Part of a small language model's weights: width 384.
Each number is 128 + 32 x the weight over its row's rms, rounded and kept within 0 to 255. Layers, rows and columns count from 0. Numbers have three digits each. The size before them is the row's rms in percent of the matrix's.

# layer 5 MLP gate, 1024x384, rms 0.118, rows 575-719, columns 96-191
091:086146142110055165132123090152142133117100117104168144077091146129136151091163055117156090090069124095150135119126111101131098151087148080143114138126106152111123138132073139172100140152095136081177106084103187137128184170148061125161100153086135204090120154107153081154152148158133162108
102:074117124059155163134106162105135147084169135118151142107078145169116100121124141166135153144097157083168160127142129142073115170157129149106129153107103055135117098184133123162179152144067155160099139108144153124213185142084146128094159133093103098075165105071143092167126136097086143097
096:189124128114163204155095161150077071159153098117150105146080133159150118105116122150153109158177121157159142104149116168158161110145169124097179094095134111184123089141171134127085160178146105098097172113118136118125194072141148110060146105118152127108169147092065149093172069187173113187
097:112109107151184129048096170085144101131148137118115146079158202125092157120098099054150160176109116100132087161122143169147145057088211108139123160156094146140157144114124141171126121136046167134172124152126112127137165092158159152126078132093129078095085164154138129119158116169102045132
094:082109119157082174139088124198109172097090107107170136164144109084105184162123089155113044136097110124099104161090083125136118115122129125152125118106142127114132159139176107156129155139137080110105113196146112170106130180140169083115135131140118111117125184119144181094042055138171106136
096:172111124132163114116092128108114170108187159166165149135100086170119151128189093157176127159147149120130103168120076138177095156103172069105187161139199103121132134180138135136120162108120122146107122150157169114120131171074109088154120065114167086079128102126208171120113150122074117125
098:161116098076100136130163115102087121150188055189128164114121099180170188107093178132149184060126119133100190118152104170144035143158115140142145144136179081112209130126133127131138103157139110122104160121169130114155078114096151062133083099152126172103149125117111075145119151139152107103
096:099098078075091147135103102130121117143116103136111156110090165111135135119127103102113116129097137090024107171097126154086054117157130150125097173088131130135087138128208080163119077155119157130103116139131119108158185150101094160142141147092112094025169120120125189121095132155121189146
103:162134135119189114124148173091159178127134140120088112103159142104122129176147103108156200158071199130089111113139148165101185149133192087130091139108140091114106096171080177176151086110068160091051135098089131125110084081128130167113132097110158167149155212126139128116100163116102043147
091:100130096136151160153067113116165072129126136048102100143075109111142109193120129127091135151143181085122129147115148157128153103099171121155095153127158132123128136185195131155123174133103156119163084107085134097113115133112140192124157106106139061108087185133114106102174131095124121116
093:126143185051102144083177092134154172138115108146148093090096075199165206146160137121126137147118099103126111142188106148109123133115181128132107148132151156144088104079143132154140132158096132103134134150158108187156160132158115092106083113120103170116070049141097115156112165132125148122
098:122124100150166141175162107104090081138135051114111144123142081163119159112113107160142130105190122115139115115075081069156115147178086112101100090163146149144190173035138130116136143132185107180128097156175157098100099084130116163110096103130193165077116090090092123113083156138110137159
104:166147150119154084129186083125076149163133171071090100130112099100121108100158109144142158126086119131177140100108119133123120163147187100125141137111174143091136155164166072122186124069153124147094148200118104134215143147138174108103160156136139104127116139146114197135117063133132098127
097:123181129110109094117086170093071162131099122135117039089083129086119091140190146148122100130111118113123109157150134106191095094139141147099251182103176096134184096104161088142190078133140109166197190164147129096169150071140147117115092131141096113146190105112149132089167111125124125094
105:107111157109106086114132139138051140170123129112120114145115123153166162146169110140144087080115113104109151191099088109200067113105099188157142133143070067142175129099067186081194172084141159106105072086156165134135105184100152099125102075104114182090088073088114128123145120167133143156
096:156152154141120103168130083101075122117096167179098190112142153118117125161103172191068146135122127097118194146166184098085098138139151192122096146108085092094131075166185116135120149182173207090126113167139117149151164170144158153074081125073156135151096121149198176100205147112151148108
111:151100184125185108167153124082150167195079121120128173140158074110092196142142115114127142098095092110163118076141116183140111133213187113135083163163135138108126111065128145094123110181164127140181132188149142170105106136119078111154096139136144154141135176126098081148086079102150125156
103:108101133049166149157123110131145075132086164070110176115107122137086119219167076152144154110130176138097158124171131206168112072140134098115143160075123132086152129152102117166105136133111116147084200082129111135120114147076143132133031077165133147090103117055090136107134137126126136109
096:157159139102177103134083162115152095129164110119129086139094092048147120103117125195134124169098159089155151115154087091159119116144066163175150134127080139161106126131135131187118124145184105107160164097103181153111095149156160080150083150110135119083135132123135158180135139168205088183
103:098175107137133184130128105145125091115135134143145182142164115109130180121113090187070151090144065141160130107175149121105103122123123139122110153144155093152157096129131137156111065146087148176173131088123076130144102128110143163142146101140137149143099129126092090128120088149104136128
096:087148143155116088097135151129119137128080101061138143129124058127150184157103101136127162152151168110101152143063126110146079146120124164167159147082120101140135088164114083087154114067130167136148153116219123135154120230129152111136115147162131132153088180171179182135158155119179149132
104:194103129111163076199134116137132146110086152138101122048159141109151145097120088146146111089101131085090118109163097150116058133111134071184145144073112115157086149132136145121142154104174130125104090089123192130138123087136121073166138137134149110159147156129164146084138195160128167094
101:124142127086095128162056140062121128065134148144156129140143135080148175063083091173164108148176120138118102173118146134108137050126109137092162086136142041147151098125092146152134118083150098195107140103108135103168160110147159126178119148069155141123121109111115103081033139164093133106
087:137147121100095093157133126115135134130107101039112087166102131160163097092144080176174144197127141150177109156177119079147082138155161079089174131123140124113142085132152120153119140154121118117088170126083087146117076187122119114180096171113134092123166115111145129079180085138161095108
106:107154136108155110150147174096173165153139122167099078114149213090189134104119141149137123117130141180112129112159076053141182146120166135159146127103019154076127097120137230100141116093140139102091120156111158128093150168163145141110141101121074160109117162129095107132126103094155120088
100:150125055121103173115108133150144121167125124131105050136171139116142146082119095119127105140152156130137116143081113131062150143138112118144110151084122126191142101161180094114128181114151110125133169161148136145143145126124166129090159100102139089070146141134132116109123079183151085137
104:135093096109125203063076175130135083130182118096142119135095144115088057167099127102110122186107084103155139130112137129114088148100118108136141131172186126156108121109139115120084153141158107147166112061152131154127172087056147160127142104138072105112124111120148155129137146069070106160
104:145113120169207140121076129094101142110191163102163148159115150113118152141156152143133166104165116113074131132101111168137054146132168079149164129072192098089141165140094147145127181127181109127130094121111157144116189095066123181099139162137133128102102136143157138130149088155124162155
103:113159104178088105140087094059066147154129116093104093144117130103069135094204108120123161159145113170115140117147114166126051109102103069119074101130143154096172119128110137116133107139127134117112117135166084223086093086120128129113144158149137153107079144133113130103159115109140153094
094:158140119035175095105165131124127128139137132109183128148107067135126100148111103121077138146126113120120126133109135131145096121190076058133099073112148137124089142164144101112059145183174153121064133052127081167135146118123051125098116136121175087087131148147124128085080085114102121143
094:127119104089102104123131142099159150144127162129156068110122130155143125154177122170127120097115121118137125154106130114099093144159132117059140106098214137110122091137098135125185114123097142141104077163142137122085165130113138105169086167138141155154142146205182119142164239080170113135
096:140187228083141120153130136137136193174193123122137130093086136139115131168151113123157169167097140172125152084066148127152161088117092135125163070116116133148184107174064107144156107188095119128181095131099104204095160130172098132159094089128119158110120084114135111116153130194097119152
100:104120107102169155089113082134159128081175140100083113116104157170085085114105144094152146116074092134206151166158177135124132137162152124121101142109175158145148112075180146123073160141176190091111083171110144075107064119089121142115133140104093101109145151111111118139149114078095123145
103:107083074124149129110143125123094151210139103163120131155162103157124164112093141137172154062038109183130145141093116140176183081159139112186132119112119139172071090104183114121125090174101167155090162119125068130180136103095140091138114103157111103153078072083135173135112096121188107107
094:128085109138100126083100135112112088095061162155155134126150087123110139160115176104188134159094055134192180086100143138134099155122163129132076120173160148184146130067164147184118088133127156120175102139180112105105156143142196089116141127130125081084147132122124086147135100173127079134
090:089155154140143086175144162119126111127131150150110085148116105149099143122160110120083109113119162152078158154045147163174097130130098091106091122127162166125124137102166134145152186147132160153125162152117192129151073160144149143153151154183110110143101176144087085158148099144127135093
098:131134127091153140122153132130117113124158131093117119136139183134076153100104091153155142158072166177075155180119141144202135159140204147103160111111167148141122113075183099093159105119150149158110204082090147131109124190151149131135141091085146215133115152086147121156127069141150055088
094:144087169140124107140137107105112151183091115070166077118166167182128127146059141152156110147071101094167074117106138082169091195099097106074121179074127120111113103106126144118094106099109107112142101193133156155118132114150146111090102064155103134097176195105134124119180093141102145078
093:135085135106131082149151192134081169161150113137187142178050132113098127129138170151056125150153160157160196144122183128114115131172158185177100151143182123159126115139116121163119143150143128102217118093206176150146114145103075137090142130121147123094138133087101159108127145169181131149
100:159133149141115114110128185116114116160132105116140136126034135137103098186114138137139136167161130145094134152191120127139118139121120115113135154126162156101107136113126105118129153119097156132193073152138137123118098130108136159174124143151056159130127102159120092160162138128079106123
104:126155124162170135142151150119131081172101159110199144149123136157105117157109134101118104082156157121109136170142073091142094095192176077118068082124116122128156125125181064139134142140135071209105137079166108138134117204147127113117093123125133087100093200144137191113107130142070158147
105:187148120124138193143108116142088131112148136104169129092138132116141144128113116154136097155201134145139129164151210106157056157140081159090108127121162147077111139128193142119116118157136158133087120151095146096184135106173079144083107139161067152116148166090069129129110102124078117121
095:105125101155152077103116146118072184150123100172187136057186107140133175091145138149089129168198086166117082093117088040086152167123117142143087125104132160113174142156087150108092148139166128089151140092125130153077149194118134130178139088098152118099114113153089149126114124153102096145
105:175135209083091167092081064116161071082126156130114111134120153106160085094107130123095165079178130147154138146129076132120110124114108118095142123111136120065110110138077165094144058081084159185168130104115145131096158166055171150136130118180139130084161069148136131127131174136102103087
098:119133126193133142155088169132141129101143111124105111093117120148159143112109162099070150165134105075168115153048136155137141085121166111121174155141145145154058151123132132139085105115106130188127134134085188187111080124133140161107123142077049091107094076107095117141109088146117140119
100:128132137111153167111072148125148120128169111126154142151189140101141102079129108099142120103173112145117159116093127129126117091129197140120133150127165156104133170146131136065079149194148113121093088127138124164133146111088099084132073135110102141123157128128118134087132173140151153108
098:095129154161154083154139158130136084142117088111103149100061114129106153128128098145076140097149125137115168101136145122106075108151170174122108121131138109114201147155185128158160134134172087115157124155119121140220180155149161143142057043075105095065108079119160125136144160093116119080
100:114135056084172095120166036106074096118169104169117126163137094140142127116173126181144135160137086122120191142115088113168122115148094141095109140114134124174129097123203134102135133152108165123172069126155145086161124116097118149067086100129145079108176153158175168105115151127110144125
106:134178126174157131143098117113115107098150081104138164131150142108173117089104160038148182118120133091156112054057091154130062083152176121098153102129117121159147135120178108138116172173110137153129146160131113139097124131081156118132152155092083073112105090150160115177090131162139138113
102:165148098118153129124168096131083149140121165132153176105127122168122068130124103121198135155056134111148158096106103108142084115157109112145092188097165137185100188130121104203117171102059162113084190142186186073114133105143181086108102178087075110111163142070138081128122152202119059121
100:070096169128116062126134108121185118057156117071083098168111163080155152085092163117134126128197127066134161103125104137101156133080095140122171116150104177140162178154113140124164110168123127130188145120108114198118110183118137140133171107130134101048104145193100096132084117111084154190
103:130154117121169127165098158107089088068152166108100065102183142137102153041129167175069121106210135128057134126143109140154110077159080118095127138086103131106157168141162124142111144216138122113168109118128124095176104111176086134114090113128131107094114186153121116181147085157187119097
112:169157111122077137148178181147094114107160115120121129129078125141096171040113148139142089137122172083141118127186115141083090122125152119136134194125160146117137117154096128079075127144161185159127098116137126152034162126113097139099145090100089090124077177113128147122082114135130148108
105:084144099103169143112129184129128145103125125156109085208122075088107124218133141130118130151177138172064125099115119120151150168130114153155089104134160155115082148173143167132122106097110087111161129156098115130077139150119174164133113188177143146118113140126140146115160145122156078155
101:151122103122190116133125142099072151173124143112112085173118097149135167124131118065093132138114124118031084086093150070130151176095210164123085166104092122126139112140109169112154098152062093130122105108106166153118135132140139099162153150156064133183059097116085130129106122160131121096
094:094108140186153106132103106102120154133120083117087123154134123150179145111106103121158147156133144106145145129069109051136131118109147161178125149184158121090081075128158074181127148110113134130130098177168181088095154138157087149085127071078136089080073156122103144181091120102057114144
099:155194159130150149125156157088118120106168129138188092091175147157181111105130116081136129150118106108139085167164129163110122163187169113164130028139159095123181142131115137126146143129170118146137134079153081187085087196118152122167124156139189165089127088145153091118142143110127145101
098:104097145100175128158118076066147125085127099114076136142115147136094128130123167166169166107092103160121104093076131145191105118157140109179102131089152166138106156166135133111112102142164062157144127161088114150104150110176096179103122128072182175159125174180148205128158171121197172131
097:137168154155136143145128118118135088165119095119157155117151114153129103133114127096090180125070111116088155146072123155091159181166130092127112171083177138087203131076127121111123138070112144162057090152119135087114065118194088152109224155183134143148154149107098102172078139172138160137
094:183079113145125200176095141098146132125178125082104100172101127192191155096181143114094180151158093077144188140126103089121179182112148149112135116118154161166139082137097110135154169111141141133081102121173068178104132141121167141139155104144133180150162114127127095140172114166149114118
097:125131161134100160093137107156166123165138139116195149149087141144035149187156179053157132141161146125094164177113122153140151144106136122126131190118092119105142166136122082124147085100137159103116148152093164125150126094023153078170032134143116068167131095136112138036130140106138135109
105:148148133168148119147150137118076158138174115032088183152094116122128100190077101153122146138171173111070122080060066090143142113111101093149129118120103153160141077168191154095158129140066134063080141104136179092140059079145124111127112109162128153094121176103119091133110157073123152143
114:113091100100113131167109122172118140160142134114156106174162131126103127119098113175070133157114119129160112096126101125075059098165186123128114161116120136144178146160159120134150177137134132131160083165092151146156039141128166151112139150103088107134113133129155121168128069121129143141
104:075108134108091153123147166141115112089157133168125016140142150155156129089155090158109130203117043107092087192116153099159089156154160136137156143111172101158087151127153125151104138116193121078094151126082112071156156148149119110191091100153132178130207160119138082086030123177148107157
097:053119137109135145121192107149134133086129111171099110137152108111189131101163123093076108122130151146083141126161061105133075169157118055102095126138156097202121126127101089194191080226131128126132072133116155144096086135040126192092133138198060134154111136089062159098134147153095124149
094:159158148076053171128101218095103109141146135166150121141138182177096114177147141179135117125138195102109148127160142134114120053140142175123099135122138102119140152150096081145114156139161167088143158178127113104060153110192137151112124166140081118126142174115106112133050168132128081141
095:110150112124125107185149174101133160093081098101105126058083076135128113116119137132103098086090108155148169088115131104088102152145145096202137069068103116177102129086125086114104177139094117146112122173109167129125148125124103176067089110165100039130124147147152144109145123152255116188
101:119144165115091115132129164120115099112131151151076149144131187183113143174151115086093150111127106142183147122169127203187136119144091152164156106067132127190135134104164119103100140160035085022150106136109109136110104177078091106124140103102167158162071130169093163136156119170144118150
095:165111123111131090088150146172103166068145137128089124092156107081160106127116141088094111143112092193148130137116123103157125125121121097079151138118088188157118152136133113158103169150153131135132102097106119150117097082115120124106143091099100156123152137108108134139110129119129087098
103:053124140092158137142069170186126094063105122144071082121083120186068116146116160133172096115214109133157115095127212102105151094136133163154105154107152077128100172086152091154085115072151159069170176113087137120143102161093152144160133124091171127086139119109124151106127107145183112117
087:190093172111133150141092118132115147114111194085162090132150125047137098134131111214089136173125100145146153152089113127149064121116111085136122104153074173114140135075158125156143138139136195191172096125145089172103128078171124127090151155087173151110169064103134170101094087144031126158
099:114175110138147132117117174115167116140053080150090191089118106159128144172075103110144163126101155118208154109104133115119068134092120066124107115082112154158182103130142142113142097109107170110167117117137156117113080141073132163118114174098161134097106158083167096154150118154130074131
095:092097176157154148128131109116116136119185198157126141094126073060109140106153187124145108135153133189118132170097169109122120204120133091112190066109116134130133157124099136094077117131099159124100129107118120103101173202103153150164093174100141106144119147140133132167123155202089134110
098:069103108147159118149127045066181066127111144110078115142136054080160162068107124137092130111185160159117097130172086115122171135123131099138093109162159154117103153162082162120189148131154142069084108155127134127132122126155100151196100124072128181144119114151137141097115111160166140137
100:173134159116118126157114156165150135091062161109088149201089089116090034108147098145143121078071088092112129143130119153148127095095183099122153106091091089181119172071071121120162187126145185115087097130163137090157176173176135105145206144121178130169116164160153127116138160115144092125
112:104142161143124170144124188139161162099144037115060123182122143128125122107082144120128124118089172139166112157110122144148074117142112150135149115130107186157113113030103065136102128104145102127108127099135151102151125156144121145117119076137102135161184110132146119077141183092181124152
099:092087141186093147125161118098099141144138073138088151153127069152107102101120170145136145072092138145157071131102145093119180113153120154161150131151128120159160120116156116114139167121125169203098171121090115109219099149157089132137112187182113181152123095153142076183136111142099108080
102:113074172137180104140097115090108124092152118073132119096125059035173084099082078137145138160061099113128149123173108170114133114113136189150167151093082128117184155112064147109184166074166134207132115117132123142121098130114108135128128185105217146090169136133149138162105177072073064109
100:106094144143129106164062152146111191113154145111159133113139155143064136164088111173124134093079132118192126134101141149140091141147109142081159117151128113138187039172107131115070106134082145145106097142163127098072212135131074099129132111109130102125088082154134125175159114118112170172
101:169148129169106136175145134107137133156165124124112140154156117067098136121145104132070166093144108173135133139140147115158052148127112138069182181105179137089094081087117120208086118150128150085131147138186143102118186105136168140107162107100156111113089144255100158168139151087167113104
097:145191112180158051118056124101181118132101165142091137117131143184156112173126149170116187146118063153171106099097148140165100182067135152098072079136094146071099150141202123122126094079153167146117121114141126101153101137116142123129073128143129151100148136108053101117105113152167112159
102:078099092122087139125143098129150104145119178146099170083112153130160110100114142105113136112097075150117080112097117131062161174096134118110108124148160117111114067127112126158128094178096157115113162152126153144104118125101171088171086145151109174121072098159094127118180121133111089179
101:152137113123128073145133103155094122113148166080159140138163101148119134098126052138103104123141149149094061078147092091118119075165171112090153077109170122054129117126140128127111116146147157176108156150095097165119154184137138085105067126059142113107115184104112130148099137171168135151
100:113149151197106123093126114114107194083101156146116145100179136123083088126130104146152159122151153149172088118093190106156149111176162087050154118132143125157119111138146090093077205150120169154148085144180101134114136131110142082129160185139158098116095109154116138136131086154093083121
100:145158123132099181123144124095093152192076138122145119091149151134102138105119124133142117149157060119120148062153075056127139117160118111072141184138168142129113101138150141126072173134114138123255124142129091051160178124119133100140119129157140123081132154157149140059166100141159120115
099:124120154090131095149101158154174150127214120132131106176135147148131145126102152122171144212149130150116067066119098160133138074114175101119135067136068147213136115111095148132170120149138069103051175151079147129116105134109155109110136118144128056141120130102138094127126090137151116106
099:145124143126142130081156117126166116190145080135171106107120120085108103149120135198098097119078067135084122166114119165127118162117127125164096096184158160158127130121173191162123157096096150165127119084141113116156085113138106105121176083100117097153110112097150112121041092108096130083
100:105129142066168123123107123139162166113157141083123131128159100124146139122105188151134159171159150186136174096102099180113127112120094118134102150073104167150098147170149079182101142111171114055124145187138151109108103144126152172114143110128201145158138111152162144134123190144127118151
104:109112165058115179151137134128133131086160103133117115138089143154100077085120122154093093093069148108084169114103200117133165145126076118149113104122124074128162129141102212167115155182125127103087134135119162095152129135068145178172082097125111122135003102107132156094174115153202088151
105:140176047161108130155119125123203110143124085115155135142184116137127092149061063126118101140122153140107141110110108120122128157087122118056176082179108133134140093103101158151137178135089133177117073106129070130142129170130113119160144146110145104078111163095142120132150092201073117111
106:154111104105134173126085128107102125116137133109147099089081140081066136152124124138123091186122118133120095155073115124104104154139094079143156115130119068143131127171161077077106113134126150168138132189144159168143090152109134100127103129123075163052172149078159145196112141179120117140
102:148138096156147118106150152162120089179149091161150146154133066170152134139157150132098131100148125112085186106063185128135176125211104144153194119163111144188152125141137107149087082105175144127150157134098089140101106102114156130083111164146188144084107100145105127127039089128172132136
100:152110064126149138126078170154082176154170154159103171183095153131168184085125077149147152129190128159092139202101125153131113158175100085121111132097183109143117072124157166160127110077122150164119142106118078086155078105137085155104109142100085118164116124127130109159091117144116114113
104:143085092176122142077106095131129112165106162062106096153144059096117201123190151186107119112107133129088105141131117068223152131120047052088123116114111110140128089173162043158101153139128098143174133121139093147168162123082122064123189150137131105185133050101141099139118139130186051108
103:083152134124140166108156086115075115089093133152165092131071096116104157136117136166187117076176156126100099172127128153134140117124158180159106118077129105150128227103139138171085146128132099112136168143141118183193102148113148143087192106093153141107128153068177115098140122127137123134
096:084111089161103203095156129150110173202100133127125108103087123091099121134105227165119145083140107141119177191176132131147170148115101135138156139088113141147155096113164103197135074083170148082148121086110080124132102105099156187095172065093166094083114143134115151129141147127145121134
098:128107104187135172100176153153139080107160173190124103058155122144197071096180182097106142135123113180144174129145177174148071144118120073112051147112090101129136082128140124144121106113114214181183087101133091146157129154178182106052158121148086155112161130164143052145117154114132152201
095:122136077142138102188169138117161161133155094174124088088079116148091095094132130120185077167132120139129057092144116117147107117133203111142095104098138141109121133131120153111156131153158061137133111129125112095102176169177120134110130104142150152143121111086128163098145148119115131096
101:093114129116121112119177108096148147112127178079096134056110136100081184096116126097130108155109102134111105143136156122150092124146117099126163138120131075151135185075145139138108114169105116085124121118100188079136134166082180132152096102157143101125209156169166181114110097144157142051
097:177203107154113095165085123096081164093091117198137126121139115068065110204146131163110106137137157133164139100121097104182116156129122065131161140168153159150164151114123101151154074106149222080140126048121147104071142142112104080148131141116117136138124146130116151102186114093112153122
096:095145145130115143142090150136126114103133119093077113108127115128114193082095142116078150174087077082135039127184161107126128100091160118153102114150120077130158180099113145158132102124144140140128177142088117102058157105119163145077133136107127128110118096133091123103154103108122134121
098:152108144108151156201142154108137092196157193115069060067181067140140125135091144132094205066180076130083105127123138113135185100136179118157070146129142158139098146153080171162105129108092113095193167145149136147138140131107075138129147109145156152098050127097181117131115178142133092092
098:182103127122134143170100106130111098063164126141066144173120165121129160147078133182185120155112094148101103089056081144133106084087142192147121082173114078160085129173108113129107125114122119147108115106145110123061165129097137093142203117172080111170112119169070146119118065150119151102
107:101107154130133171180153140163114067172095146144094100143149169096076141144148075183151141146158087113054142113185146135154164149161100119093158106141125068090114147120080120072137104134116082159093152141134125109103097129188217143160135153105103103137170107154189142072082121104165135171
103:137129114132087072138112161074156125122134104085167053153111141118167113125166149083117173084060155149078156113151089065170127138164130171155081119087147096101071083104107093184152148161139173088142127089092104107126125169132180079099155135161148163146103162129193129138075139157170182122
095:168138170115122177139132131135109145148139091069167092146069115164143203145103126183094067109138093173112194082080102038079131095136119163104123131067156099123096194072137078118097072157081113063104126062119108110134118127106111080082145139152074116196118207168113112185145135126137120156
094:134142130188126105048152142127126088161096151152115038109152121131124144125104150102122161184113166154148157105139182081091123110103114134115130146123125066153084143112134072180123113077070154116143162122123101079160047157154064119181145138132095086118143116082087178143165097147119090135
105:106111140083144129117168099165114131104117132140119178169069154125084162164141091163144174079104162115137152146130185155132165181152085144167142202122119089133102133127137079175072114102132170122189118110101108182127081121154139092059191126143105118105143122102110060165179114051140144098
110:128147158130153110170112102087122113104128127121179094096149124133116111144150137132157103158103079160150138134114095171150095180049114152151153092193091140143132123179124121100105151110134096098154135182183109085124169136045167159102132137124129134063135124136147054138093119114107138176
097:163136086116122165094178193156083104104102141108137135135069129139095149133197085107120139188103176097194149147085137136094166109106159160083124083169133114100126117120118133081042143117137116078108150130146137141104114121142149171086109151162120172105114137080138160131142148153074148088
099:140166128133159083147154168145195092067063173095145199133169098076124139097179098113094140132159075134073148140147149137132092078108150129162187094116115150147090173162150124107135043109159174101109143106116125111133085106170151148134162090158138171144155079168150158156101146135056059088
093:126138123151125084066127125128127087105152139133078117126153089147140071105094129123152131133096133141111097164114114121074157103149114125108103113088158142086138093084151182099143132061113168124179158146097093128138137126130101119101116099114136147100161068086104079113111161145143166123
105:153167154106114122177152143114119133183146111161094136079103120119114130086135203123088094137150130147165086067099129175161113104101106133123151081135095149167075117182147034112183103108129146093099164088083173103119148088168115132109109110090122183162138132156148072173147132149116102116
105:147114144173170163092138155143125127161109140114157100130104054160132201113126109125137108122167090052093123101127168080182136121093107153097092186117143138130146120115120103139112137112179167089167131145135141072076163150112112112161123160143117091119134185117175115108134152124157149103
098:106151154162102135115146138131145167102127150123080111089125074070115127157143132127150162162154130121089129166101138073161148140153106125120123122140150101119135117084115121196125105132078169117107138166108112101127170076125126148125109092123125094129133131079121090091114106158146148104
104:118066149107179190163156141136116105126092130208129127166117101168136064143108152223159106106122148077089126155112186162160127108072122078145166117086145154102150127118117138084183097085187119106077146116129116068170129127138088200131084174117086174144117132130151197180083079111102124102
097:094160079115144118109121082172109144078125137096174102166081123106127101187130114163140093119125123117174111145181073069143138119124027136156105140121153108135125137051067135182165089130163140111100131155163117140119044112116072122084143097118120107096166127154108137150103140109151095116
098:196153196204094121122102085091114133112135101165134112053168125161072123104065173153111130111142132139122117066137152107113044126190113204117059142118147155171170132110161107138097159102107124161128114155095175148059125116157111130097152160096084108171097103093181187166110098128180144141
095:159166091145135125131172158118099103134099192157166136168116030127142126109183062143132124143154158090078150153182112116114158088189122080147144080073089124110101137149087145109165127133082097184073125130207102088154132130138133073109153099147078103112112157085134143100159131128159124179
097:112093125151147075116038103143104067075147184145089168126123139121087103125106114083183193143114118163164132123156110134143164127134113111073121138139155145162133146123113146127147095144131140109102126138119098155119190103082119128131116128175142132094057092112141088136163172128169106110
103:085111121101117132102151159164103076131127127143119177204061083189170067153147130117087140136152121156157111066123125108137115105090100106096169143104141090154195166117162096082132060120128166169119103185195078144118156124105159118093055190150167144135060154150110165128121097106069126136
097:195090195150134152146164112137147104160188130064085094130075155178151179177101166131135132145124102108196131105161099100195129123087147088190117154079135079065130159119175130087185185129189126087089105107149085091103067146145167093092151158142113144095159113124156123092087122091135099148
098:135149041158135122124173121167133089129170103126119123152104134077140103154109123145094146178060124118141129175129167093150143101081097151091151122163121145144120162076136148131139105125133180141110174143097140112150134192136088069108125191113118156101113146135180126181134154125124133162
099:150111136129090108097093075048134161100196123121139154046110093133096132164137122162169152143107110141053207163177117103159099189070140163158120116165111131091124200098133166129178160043139125082147129068131119104135141127141135130140112089123131142101099071147131211095147133147171142141
106:087115057111147138138118077163071195128148112105092095137110140084173118136138138194101170096139158141152181079152154083128151133114105139113088065137058159072086103155086135145174157145163106166110146149185128083110103144107111068130157139141104121140115138108088255199100122141174088184
095:103171157189136039106043087080147107148114149088118073108082114132117168177146140164153097144114149127154123091108111083149128113145090121057142126151124120167149149192109123136145116067150094110111175125101163202162112098104162055124155109076118159163152159162087149132151081111131108101
103:101116129142096144135128084098128130130146110128238155155141152117188099153096130119128186132147061131117131075147101106127143156130103115138061085097156087114152153085107102124097104087159114107153130025117137098150151080109132145082148107131158175115076164170112128135172143135146187142
105:092084134100143137175105064096112139093141121177126182176078193064149067104122103160158080142100169119106134075124076134143161179093068096127131114122166126128157111109153182134164091117126161158096146132179099119154147107097127155099123151138114116059106140123111090161110035099107126121
103:093115188146123140144068131126075145125069084106091117073081127128114130133108133127134196183096132127141135144108060055076105185103141119132107132169186080178101171149148173149057168174089133177147142098146096116145161148114126131130163120195143132096092172128133164140116112163164110177
101:173114076109101105107123128112152145143136108149073099092122133112102117071172119116108161135136138154117133098125097144184116136164217114188074133114141130134116162039118081127138147146144115163185112116151163142126159130119171139100107161128139117113143072111186168096128100162110108110
095:156176149173141179146147084132085055115089128099139152134162166148119149115154126104108086138128144143129130077133129089124086137173125121083124112145125103138112145161189087111189102178138141136167106065103152056113159131124121069107148091082199136096131139121173110138095099120130110065
094:211138102138113163095096122168113117069101084161140153195063167090144126148155127151136131129156115179137138121142121143117124159175189151199105095115156152118083148169128093148100061192082155131180092165097185146102167115107132151032135112145137167147146122198173161158111072173085140133
097:113159081136153074091092111100172154136167152165150098119116119154130092163140102144119103106155095115058123128096104104186133067112123081144199070128147123116062194135066095137136100175093121106135088148120087164093155089064170090115163104173157129124175105163070149135113154118071084116
105:120192130106142127137124130147112127187040168149140088153080097137105167144128130065150142139140071085101178070130117134180156155203079103142112072189110076033132136136080153140147117110132109135179156135128169120128204098147153105152147073176175125152173155169126075105115080178133151115
101:151110138158112053145098191084166143192116145157082110072117099169153058130093144144169104082154167115160103147133107090088122125159107121101135151170139150115149112177161162129159182149159119132168134106089163134108111162189166111161112168084070128111089132147111123155081193065081154102
107:145103104208152127155095092152087075114128117168132157112125108132051084094126090122183165081127133237160141162132150128068146090151174134138129148159177154186071122193186170150094113113142175142139122193182122103228066176157147117126085061065122112149114154111192119179044108183148115135
104:130115128172181078077210103099105108100088135152138120137159132107138095135084187146222118109126109144114177130145127122061100165104117225103125162139094093171151114081093132160154072124108102088113185078118171108097164180132130102150128139186064165108142135150127150147133070112134140176
093:139127122248156176154179169086150098194128184091103040066142118148130176124144125131163190093141110126152179138092115129116121103118137141085097081132146064157069138145171152131106095106166083109166162106166101138151157095169110125122146188106082085137137180143108091195123092120141149127
112:168164184106087109171169126095166094112118126134145147183106095151133150132131159134180108142130098127122153088115139107100194102168118126160133142139133086086123158126135107130148089167145173146114148114185115134151088182138129099065148145072111109120116193121141130146110091150127085153
093:173089155134110140160054121139124143115103127040066173150122110179109152204124127133143133093161077160137080093095119071104129102111108109024122092158159080140123075110097190114116153073154063103133140097135119136172076205106197171141139141146107117151120146189153119101108134168120099108
101:108130121151130044137119125128142148086143185107120117129168091086101096171139099121123130141100125176086132067135118100131118127151117187090103148207148163148089078180073091138102148119141132099175102142180109121106216122127168172125123149199058167133125144157126146175108115133136134146
104:118135129129128179141118112163129132155132162110170110172173100146151111169185088145147114099116159153059131116159120142178184166138125110124134154084095173158114112117150119142121161139135087125085128119154106113082186105171152115167130150052070177102083112105141126154090092078119118113
094:132173116161120122125114043085062074095125103089076123124115128109107093151098133103124118171070147089133153146165134124124095153130144148144188130117158135107156107155157078151160127129144105117069104122138114135210132138105122144106125141114131150144159129095059090161150133127115112082
096:116130089129167137116101117105053143146082126102105165113148146158136161127109143183061135132145095122156101240167121149137112158140123114184121153114147113158121069084131089104145115173142053137155137104140183164150150152100070139135153126132138177123119096166089171171084108118148146165
096:120154075173078153201090157079145134122223176176072135172129101113117139137098133174103091181079152127160154128118127141148155107106176197110169143107104130135094159124143113177119121210132112122123153228097109094137071095094114129152156129173081130121113159105094120120110139062156170126